Weights of a small transformer language model: 3 heads of 32 (1 for keys and values), RMSNorm before each block.
Each number is 128 + 24 x the weight over its row's rms, rounded and kept within 0 to 255. Layers, rows and columns count from 0. Numbers have three digits each. The size before them is the row's rms in percent of the matrix's.

# layer 5 MLP up, 320x128, rms 0.17, rows 294-319, columns 0-127
099:125176119137123153123168100193115153120148135116130160124140156111190120133138160146129160112122149156107174123142129141105163111195124133125169118123108111122149114132085102137106154128157137119167123160117110118133131147155152159163106146115153113073135135130105086161152108130092164137134108103163131114107092126140112115144130131071123125113108157107117153150166151097128148111158
090:154107124135056130122145112139100088110140109133133094101148126128177171100109148120105174140106141126156125118128147106132155081099121122133137136115166164124126128087121090130111109164114139154138140084118138142155137120182123122156100151150136107125160137117141152184115148103140143075120144115143112115116113117101099150107121064102121105114144174166151166123124110148114096139147
103:120176096081132106106138103101155123124098111162120123105132152111109080153173091132177084147149128162129105139107100114123107133180133154102153094098141132118130120119072134161113148117085150121114096140169136131125151105138097115138118100155139131121175119113151132124142125136106172132140132154121146126089095086129085135106131158134113133145121146167128061134127094145115119112121
102:094091157119088110151112167163143082165163117106136122148136103154100090153130167145109119096114126122136144138140115148119102132129089156132102120098132117103097131160182141116140120113102132114096109122134110170125134152093116151170176095083160109114148119129165125085105125139136133140128115149146141141131191105134132088167115158098115143130142158164120124143109167100109124138158
100:132145103144160117166084125140154098141091104071095142139156178114128173135116132138108144137101109151122136149059111123113077140144110124111100156118151122107115136120104150131119149162096135163144159133122172114142167129139124122106130133146120154116119135077120119111124135117142153119131146100125171162138124169180104117092131159150145107132131132098166122092081106101165157142108
099:103146149162131116119146156143130168121105128161116142097134107124119110109178115129090134140091194090108110094143080139152145118129133155154163116088134109123123102119142086109107143107180142127155129141167115152092159150137160136126147112126137119169141109166175084136147102132136113111083148131147091121162161156141113116146094095114149150135080126108130098156143118110115119146133
102:150128131183153099147138113146127110113132122128111142094154141152139122153129153124114100100110094121149113082170142131166111123140166128124130143125107126138143089146120088129128111168120162158152113082088090123105168135078163102143155140129150146107085174081128097135112146190103101164161124117097118131137120138145110093136110101142156161143118123131136155118165135119157140144172
099:130094159154140102115124121119124152130097118139137120126144143136115166158130111102091120120127166131093116107118150154114126138104120130117141096073147072129126123109155151125105170130179135147146112123122090108109097090131122136151133080126137118200162129150117121109143122127131145150091122132131160129073085093148118114107176110074086160149110122137159165162131101145118127167140
087:128136115157143117135150137122135125148151121139187121113114109135148128174081119117116167102117107117121161094136105123136150136143141090074051133148099148146127140136170109157097131106086105092166126129138174133162103095166129091146150130093159128137110100097129132081138148122126166153127114168126146129143181119109098133111132114143149151133165129149120119107173154119105143126118
106:115129149116116147094130125171108142124112162123109133090091113148132126140120144092106143088100135109124160109090165138149098105121157137149116092100136155107103145124162122098144114141158131085153121124119138155170126177095105143102144139119082096174141136104142132115138113150088169116120108152104170108156126127131109116145129102129119102175203129112084121118079140158123126138154
104:083121162148171140172096141125158084098113114161127174158080171153109100112112157114152135082138131119114123131167121113112097114121088128129112140122142137148103134167119120094143115111122120166113157135095126131131074109109182149117136137123125136054105148077106116175137136107142122125124090129123121122111141128126083113133134131129112146111175160142102115126140099109148113134107
094:149130114124130111142140106120116150117154105135131103151087105096119106108136071127197107149125134157134166128138123110122143142111145089136155137112144150123115140141160132170112174102150139143101065128135170118144143119119095144103150079114158135119145090123118127121142099128168124152168100091095134116123155160113175134160137162138119163169129102137141071126085128146113144091135
095:144123109144149152131124121142129104088106110149117071160158118094112112139080147111126096089108129132095169119146128125160166167136129120112142111102165130115163078144120067155156105111112105098118126112158157172156139178142147154091143138111171119173128149100122121138102172139126108119099158112157089123139119129147097096138127121129122125076140138116124121118146115133139102143085
103:091153126141136108141127091119148150167145150107140091159140130092113119129117118148131097167134169137165142092123093117199140127141156114115144107105152134183128134150158158174068182136133165125116112129160125168165137092124069160165139107139157102143116121113148130146134093097120144137130127117159127131151159115098140158162108160104116136120118131108106130126128130112117143126159
105:148102131139114139107164102130175121113155093076119126133092113139119129161125147153120163109110148120081144090109145163153145171115121144163134106113116139110123114103105122112116119169088121136144105101138130116151131071095120174143112142089131159095110139115128150121076106129105181137118076098177159151094127158140144139116127123095093142134158127151109139145114108147102125086117
102:118132133137113139123137103099088124122109143146129122118140182148154116096105130126121104124140118101113118159155086155142129159135168147105058132109144167157093102107169110123129116119122058136107120153132093102127137116117129084131118160114122109121165133111112119186150115129166106107083103110153117098105149126140099111118139090120139183109172134096168109140106126128147103115092
096:076172111123091132107156134156145144095151164100172147108121117120148131106113130134156140127140099135145106137170123110165122150077127107150152170150120157072124129129175139157144121129152130123120170090109128159122124126140110128079118120143094137099129103171157141125117117112091127123140114134098129113148070155123159134162109133110095115142095109170097151153120093131096171123105
099:118160151159112133114134139163098112150134105147144119100162147115115097149111145136127131146122135116139106100112133133139117130118132139145082072138118109154146156152153148075136070090134148122086128145095099090105140125086127196138109108130109095104141122116130140149095096162138103106153186135143137132174160157120076123120172084132114125111098086136136117098116116124111124106126
103:171113144136130102092137128146144138130128101116103103139149131139070094140119150138132126126104134099173155095161150158139144106149124099135142118157086113128117159109127150108057077144143109104121125137098142100153155189094118135156086141140151140102132135161133108143142106130152136121171122165121131148090128145133081160116107130121135110150078173114159119147156156119110127092154
099:143134153141131102143164167107090062102128117149101115128139172103146086096107097120110124117138164113112103140110114136161105114104167120098092127110139078127119155098116131106126134140128139106127104102111097136075180157108091130151127102105166110128159144135126118085113155156090134167120077134179108119136137145120160139124106149132152100133133118134107088153139107149125147156144
103:133147103140100140114146158139101122126149125122137150129117154120149121157152121123152141097158096165129154163116119152109115115102110142164171137147112153127142100126136120127116180154112102134143112118105165123124118115120160096136195099160089103104133134108111117140110155103132124124154118157168101159215132168161078121100180101126140083120113101131107143118163108121138142156114
100:141127101141131132169165150124101128092130148077145087133106156132124112121138154113127133094140117112142148092143158126133092137118150185110155117144099168131098139138149123162159116136144122117132136145140155150128124128126110147078099144101120174101159123099128166159125105156160139118089152133101128143156118071124129125174189093156149162109146124128103094114104120116095086126084
111:137139143090132120127083094124127145078093095157144139091108101123148137133076134159114193115146149136113133140152118132139155133112174150119090086102124177092124106107130119129119093146128127133149150116167177128115165110118099075108121148122109133139154116086143123092141105141126147109081158116116156136159132114149152103164116131090144124128129144166153171132117155098137158121133
088:089119110094125133138119134116130130153132167118150129086119137130115114113154081111123160121128166119165165162112112090128113129138135125121113123114109145132099098076158109129179099067125159158117088135115175145122109074145145154139160151149145148090149080110162156074102111108141164078151128141124087131101125129122155114137135140120136165133158126147142092112141139125117097124112
096:077150121123185116143083115128131154052158129107148130111127132118131132150162120150125106116140094154158103082098130144129142121184113128166127120113126110153119144120147162132146115130119130172142131130104126124111151120120154123076148106151158138146107124120102109143106128177137137122151195144148102142096190130094122144119116124107112153158120100109105088157119089103111124143149
096:126148108119105147132133171134115123091095127098163090135153085119123124114109145164087073155134098164112141108093164137120133124145162138131105144110148122076116142102171137134137133136110164128170119131124138106171128097105173101148137108124099116147153131130113156183117121096141160149133117143129146123170155130155133114158137139113156137116073116131156147102159132085077150114166
# layer 5 MLP down (transposed), 320x128, rms 0.15, rows 294-319, columns 0-127
099:118106123090139158162117106134152137172122133163113120098091086153126157114108100143127170130121157111131160097139129192123114142158141150118105124103137136100132131116131143121136102139114126126140097133134160103134115104151153132138128141160123100091178130096125092117141109147150129130067124139169092141093096131143153144112114173178153121142120118133109138130117135066116137079196
091:148107121116106097179136124163150163147117083110083129102140143117158125176192119131119126130169164167134137145134147140072071119128161175123078146115128149123170107140159148113120126107088118144143109127084113150114138118138133148146112101109123098119105121099127086112086141151117108128138131130169110139089104111132134112129151123104151124140110108121139117130085110109093103101161
108:177151115106113128117117120071111123113070131122107135129083090117121155101111143111147141128121106174170120129144142110161127162125166134158105100125125134140128125126146119137118150145083120163105093130126142139114149105140147123134118103157140065137182139137118092143129100140084070133107098168170131125151106116113122091112151141147106135120148146173158062124147142153133128141125
102:135096126127087145136070178125109100138171116101117102183143095122139149123126117121125109154102106129161149100130121144138106131165113082136148089159135134168100119118097143148115144132071113066090127118105139162125160140162167093144135107129140141150140151100122128109122121132136069105131127133109134121128147107084119150137123118074117134109133158166069129138130147107118121141147
095:138095100166152118186144136145127130138171153158143136121110108131132141134145147138148139128099078128127142132159115173108089131130122127103102194115181123140146132109116107091118147121091114149154113083118099149124123143117082114142147101144135107134169107158151120118104152069133122142137126130159119105132100185158116127135144122111156106062144168113150145140145105127139100107158
107:124126125127156136079088123109145108154126161164092101095166122114150128117125093137065139092133116120115119154099128145111108096136138086137149099126135057125114110114142088112090106138160120141166084137123119191134127144103140127121117144108128106120175164198143075145116107126113125148094140086128129160117093114145107133129122102149114141122117139130114127115161140151143107123113
103:133122112140211104118147111134117119161132108142117111133121170152115135112143128160123167123145133142099124091108125123157145107150124123115112130087070107106117111138134100150155155101125158133158111153124154106103120121082123172150169130103173140152175129103134139129103152125118152096162129106122127114183129125185125112109127105125103135159146070162116143107121164168144125098104
100:107145115143153132125115090153099107122144119117162138117133073132132140121188152119131108129114092132113155137178105126136112135101149123109151155106121103137075110154136146149143141133145144123129131159178168097083113113100157133125099130165119142090098121159095085132138155141090095117111147132087159153137112131120127108139113104160088123118119096149164090087131130157106133155189
092:153134085080109124109108122153150101117155147122115165121124135087110149137150119156127132147125187132108134133101126136120103100091115127128137130146106101119102146137142167127124142138089124131153125135157131099169149149099123134073142125119103105087089100130145154128112131131121113083143166140163132092149194059103121109115170091096117158161114143186133133118154120132111110134124
112:127170120153134114100116145124108093113100117115153121139119117105104081090143177128118100151117150103174136103120124108155154120127146123106122178113113129126156140109146117117111104141142160139119101138158151119121176103077127121159138113111124199103105163152141139115105131127143196146128143173155133137101134112101109159130110101171118153122147069106148157116158126117138177106125
100:063131174143122118156127165152143142127146159130113120159089170135139046106109130095136132121133106081164148152164098087122099139149130125127121114103104117123122126112137132114165122087111117143136162129145129112120137107137112131076150146115095162157107153087080137128120120175127169132170103131102101147107138119112101136148107114135137138112187130135163125139150107113123107136141
097:149131176139117152100129121138157125128091121123116123136108153110106156089106098126148142156134120132115153120117095112149080105117144083101171167142157123141149147140103111137118150190154100102145115109117073144067142102140128093154115134136134139141129132140073147141103143160084118122132093095099149086107112146138131122177091125132119106114132122152158143089098156142120113118173
094:126089147160115133151136157097127075085141092107095133138135116149147130104124109065163112108123173124118159121071111168125120109134120130112145136110102142151119106156108138152143128108172160163142113085117168165140118148150160142145111116113115144116091162111109135117127113140148118157141126074109104158122110091109108131156100132136145128129075146097145130125150078162128144167136
104:146145143154115146114138116126124119149131071147108115069148126123132140088101121127121086146132118120119133116164169151146051108099114109079134142157156115133150108111140075132121143168161163150093099135174088131089120116092110139120124118160097141117106141138150075087112122141119133157104142123140110088135165122152129105142161119111125140144137129132114133126122138133123182077144
102:115140121127117136132156169133100205123080118150103171148146145128112161101109109119081100156174126134141104103182157126145100116105142124130104116062127106122147134103116117116138140106104128124132166123141152133135143152153144147142173138155158052135177122132127120103128110087122111114097151127147113108128155113081104103117101152115162125095147116129105121149134137141148131103137
103:132102130135122150124085148080093087188157110109121135155135186159141098137110146128112157137140157137099095126106133176159091139139121117105115125105186134137079144121161105125163129139154131141153106142128128104148120108093107127125133155071096089107119148139110079146145137140132134097134094109119150165111138142153150128120097120159115148121173114116186136146118104117113121114119
100:153113156149134075125175137131143130176081156123142132129118130132154103129141166114120125129146127159154130126128126111093162143141118125152128143164114199108153123137104125165151146155198114091130127115116111093127115126126096145087141081147140092142160130150126139141153070143125095111141124082141162147145087122148179131125158127125150165129134150146162135123128099148122153116162
105:132101134118124101168119134131146120136143109109128136148137156106167091146174131128122120119155174111147089152104107124136128138170131144152124161145094184187116120112151138131116105121173092125147155113148124108155164117157138137090162072110144165102084157124107107150094131127135126118185131103150138130141094132088119138134146112113134151101134114125120165108134104145139093089186
107:144149146135095098087137138126117148124136097136083100145114144109159142151151147146112162096123107092139137106086105165164131154179147101106086153076132105144145127125095085139123139081135129122161141147108140165147155162111145138144120141165169157091147132098124153134148142120108100112166189151066146133114112141120118139136106129139150121158106139111125151129152150100142133142164
100:066122120187125125110121140129101115154123075105100087145159170102124084135159134151104098151096144117127123103135157119163116107152105118102093060103131119134134133083118137156139110126135138140099156123152114145139144172128167112119139154123147185099093135124107152135098151132164124156166158108112098119138154109103102130104098115139117125150140150127108116129149109154115084144125
101:106156117086124164137133145170125160154107127134195127108133128110145138144171164146148102114091108121111142133115113147120145133109148128161104091160140171138123171137081147138115133152162132130123102087111127128174122125163125108086156117110145153122116154171071127119148160156160144123107104150123086147166131120076108152151160118163155085134109155150111133112141125120144115143129
105:143137129141075148170104143135142112124109145128098118100148158109138151136122108159163130114114142090122128128104131137095148135087112130152161138157155148105108135161121182120123108114144143097096129131074102098157136076105145089192109091106127118111139114090134134135118147126082116144113102155136126133135135103126109141134124153111182118203165116123111126136178123092133129125097
107:125087108165162113167139113126099118165168104121149095135123137139106146147122183122137133134143125123091123130150162141154117131079126123139094099128115156098091163112160149101079165143097149167099105121168155120153100089085096135137113126107117109111153099130112118126113127132098149143124109160131115114129113153150148100112125146121071120144110122085101101102143174165119171115119
098:102140131086131139085094123138107079115133125107127105126133117116101137112133131119114121146123165148128168118115123086129145112157118091160139128130117115125107102097120123130137134159089109113150147096130108121123118162134129109122161088109167244140143102148116135118125152108140150139155125116115166125142135152139109121152106102109107152119102129123139156117224138166154108144146
102:157121113075178105150150121095133080111167150150110133113145113144172145133124128151142136100137111128142147106160145093107087139074122179138087166140119093109113122160116142158106090131095127134072103112171116136116086135138114114090143159128098118098137147122145150133086135117137126123101129145147163110124105125112107104155112136082137160134089117107132138087118133095134150101137
103:133127090111094113105134133118127103126161159116105146162116111131126134134108124155116152136133074155101120129134133181122135171098115097150080134153124112122105118124160172148096119144093076114107154134116119114137147120153136116116064134123094107130151074128143093139136129113104189147167151111101124122117135124116115167091125099139140125113132110091198093130161106119148124103105
# layer 5 MLP gate, 320x128, rms 0.172, rows 295-319, columns 0-127
104:117101134117151130135101123131177091109091148107127147106109090086128142159173133153131103123138134119111117120141118139093078141108141153127128124125160097127137140162165198108155117086084145175166134132162120100120089090110126160158144116083132096128160132129133095106115146163180162123152105123117120128114143103148155096129104116119137158125096160140112124153093108140107142139105
099:121124109117148171138136129182131130142168118125094127150113117098135109121139171107134115101160126142053117114122129154127119128110127117106103124130105100141103147138108119119167197169147159159107096140081116109117099130137120113114131159139159084143108112116110087133125122144124123131100157092146151078133207099118153164102119151104154133137109123134125167120108107115140168140118
106:136119148111143125135140086115120088140135124091121116164124166135168116137132156155118129149139131153120117128131120226145144078111124130135088115172144128125131115152150131097125111095119114140154134162175082113162137117128114151153085129099171128136154163118134170086115075090152151136150136161131145117120111145128140120159130102165129150092166135120122128111140108179138116110117
106:123111164109086105094147130105090121121109094138104152171131109137146133121143122134138114099137135163157125158117168115134139131186112134146149104162154123111111118108138125136143070154074109097120096105134115100139115131131138174155107112161112129105160089139123150136136149107155121142152095077147133127155117112111131133114121144113147116166173144127067113111105096143057155147152
089:101093138128171160152134111134134144165162135050109115138138112092135111147132144149095124117128115165147124122142102175135137095116141145113097106168131120160135140167132182127125107156099102117082131143106127103133178167103124116151139124105145107108095108102118139143157105093107130121159122115160130120116108081160119143097188111124120118111121164083121116167143141141103155143137
094:127110121120169124112131110166124112146159141182126113145102131134121146173079107101155155117093109136123132114154112129162112125077118114108122141112084105156132113133106087135168143160145165134135129102091154086115141108151129114100097104129130102102074157094151142121126136129139118131123108113157144130100092121117091088125154090117145103138153122077080078123154123110139130079115
104:164129109106125148126113113160159105145104183117162087138105119135155132114121076109089159098111111184111110149099137120144168098099122126145104122117106122147158128130116101116163156139120126133088098126110146156131091177101107141141159138138084104131114165099160106145123106127118133142101134115163116127134148161116136162124133110117156111128067205156115137135130127103154124131099
094:137100102099125157107106107174108092098156149105125129119159162137082169139149082156129142132149105141166093117118136125132160085105130113129152111108102113123142141081109151159122137120162143090147099079070120108160105094140133159101151118147143093129134109154132140148146120173149125161140117130084099125173129150123083111132150123116126171112136128121155120122156112092135134098149
100:150136176105100132113116144129130127099194109147060089143142187124118130146110140113143107172151127135142127114131173105133055121144136126076158119100116124141125086100165121100141134147086134139089106120116119119108110128095146147129123117114115162095123080133136119144161108101078111150110136123099123135095131123104133105153118111155152139131119093102130108123137112103133138081119
093:105139170124127154154121109117115081172161122119136146142112122158126153131142175137105138112169132114136118140093090158128087155090129178129141158120120163208125129155163137116121130161109131162151112165122103133102138148120154115141113067119121111090113098110129088170130119120099125155151126124157123085163130163093113158128132128147127128134128140142113158117159152102114137105087
103:173100131141142131117106130105085115103130095109154120162133131112112137138178129107116112131090111134108134117129148182119150103174124157151138105096086150114093123157085146063158059110147176151135130132111139126126138109118132099128068160128135120142094136126121105163132117114115105121122116103182105134123111120153116146096165138138131063112142130135110132147149164140132131142106
111:110132116155105101072120127138120129172089167080166141122121100120161145107162131124142129090181082119131104171092128148079103104131086117143109122171101108140102097080120160123145137128147149164130123121140105121091128082110123116142127126127089146099122137120142135124128113097148151117163125116137123138161122163118104098098100143154168146169125147124096081111137125123096125104135
101:137137143091164147107141122131081152151134095091113163119132118133165137165113140124123113126101134116087120123123137197112111123087140130124149131102134109131159106109081125114142123178174143129120165078140130143079143162146120137144137147133093126165113134102149144079127187149153107131110132117087104134128152140151139088115163094130140137128115161154109152183124152136097131112101
096:120133103113175167106162081155148161149135090121116141154118088116129129138079135150115136102091138112150115051140152128117122119092161124127144124107125102105176162109131101111132100151117142112159131095160145146117157114130119161104116120152119159139180142173160128136105120150130141134114150104163095134114151143086123139133169104121135139130134124155110144187107152133154136081118
094:093141098149121126108085136100112094095127122129140132110162116093110110156135169112123140096159159113150109150128102139152142141097127140107095133092120125102121105125101089140121120153147125103114148177097143134181132137137165157168140131085152100137144124174119155155126113115149110120094111138123103123145165108134158134086105060134158114130119152129132094188137064114128116128136
095:135109180095149154127077104151129107099134139098098152149137080132100143141157115132110135102166100119105098146133133181127087102113116119138173120122082147095121122151102135117132117126128119143108094139144139095126151134121145125089112110119173126142112127170178120105164143122171105148175138153111135154130107101082107135103106185142139122101117165119147115126137116094086142125159
105:108096108117141101123139136102104104133157098175120132116110130122150126140178129123132187126151130145127120122099104132081164114179132162155184136105088144183104102097128110159120115116118131156136151139118121093139118112117143145109125110103168114100085138139131123124120117101160140143106183130158111121117149094141120149170144190117160177149157138127118124140157157159104154108123
107:167132139106117127091113165135078132108145107109117119126148105102159145142098108101080103118132129150116145098126147111137137151147127167137151091117108126133135165138103080099145118157134125160148085119067126144135097129120067170098115102108093126130138102134138104120139151160092144136088123118132076098126145180142118151158124126125146168135135100133125108116130186174134147121106
104:087149143170126118111115151134139086111148115145112180144094132173101161094159153198126110105120112142125131161103118161097159138136119150148149112121127126109120178150145118106139092108143110084120146158107142074129161158133124156110150147126122139162127119103110105156109073162136089150129085142148098105126132106150136120142141140122158113140156154079107148090142105124122133127140
104:116140134101146172123119112085073172143130127150143081148110125118149159095143173130141183129090148111106130071137120130111141136115083105161128138164101141154125145154124122146124099157191150105063153128125142143132122160140103165088123123126102173119121127146125143113110123119136123145102118077124152137125147128110155136122133113129171097134120148121107152141138144091095126095159
098:101156148151142146122149143144114107121159152145116139130146136095143152112126122139124082113123135147130142129114133145136102117129109143125174121070183175128127118151125173089160117129168128138130141122121071103102109150122099149139154063123142105115125103121118142162161159142137116119077136076162115142121128123121145113134156123112187192173128132132139112155171156153133092123140
114:133109119152152107177120157112142119118085138097140125143155119121156153086126158108144119092127096186143108122127073127163150106099165130142157119146146137107079106105155072146076141128111110147136142088126126136109135080121109127142126153097105120171131112156152094090129092132114116112139139125173100129161084123141154106119097139116114141104094106112160142108161157128115134120138
091:114119108155097120144119140164136113105105147167120121135143141122105082095117143147127118076139118117126098135135117158076127162150108154117101076124107130129118141138130130132132180131130092117116114144131070162157131124125140136112061137087112141104170131131118101114149112116160108148103119157114117138097088094093118101094122132185129096137126115108094131165092078151096141101115
101:063130110146107136091072141131129121093134123153092157141128150089136111146118106078138091080066136100125137142134144216129142134115169089125120149146136130137157087126140133139110097131119134110139092144120133135182123138135120116142160160128133110141152125105107131119104122134162112121147133136122094093137106150149126142103136074109154161130159145113173150153114123130114152132140
097:122157150121182124115129125107113087123141086102130127125127141077132110129129138173091121131123163114143140134108153139132084168126105124122122128075126194124141134111140099160124124141084140113087123083187168126123157131129150126126096113076134121117104097091167151138162101148141108092132139129157101162164131123134147117152100125113097156127097126122108118126130144066155136116140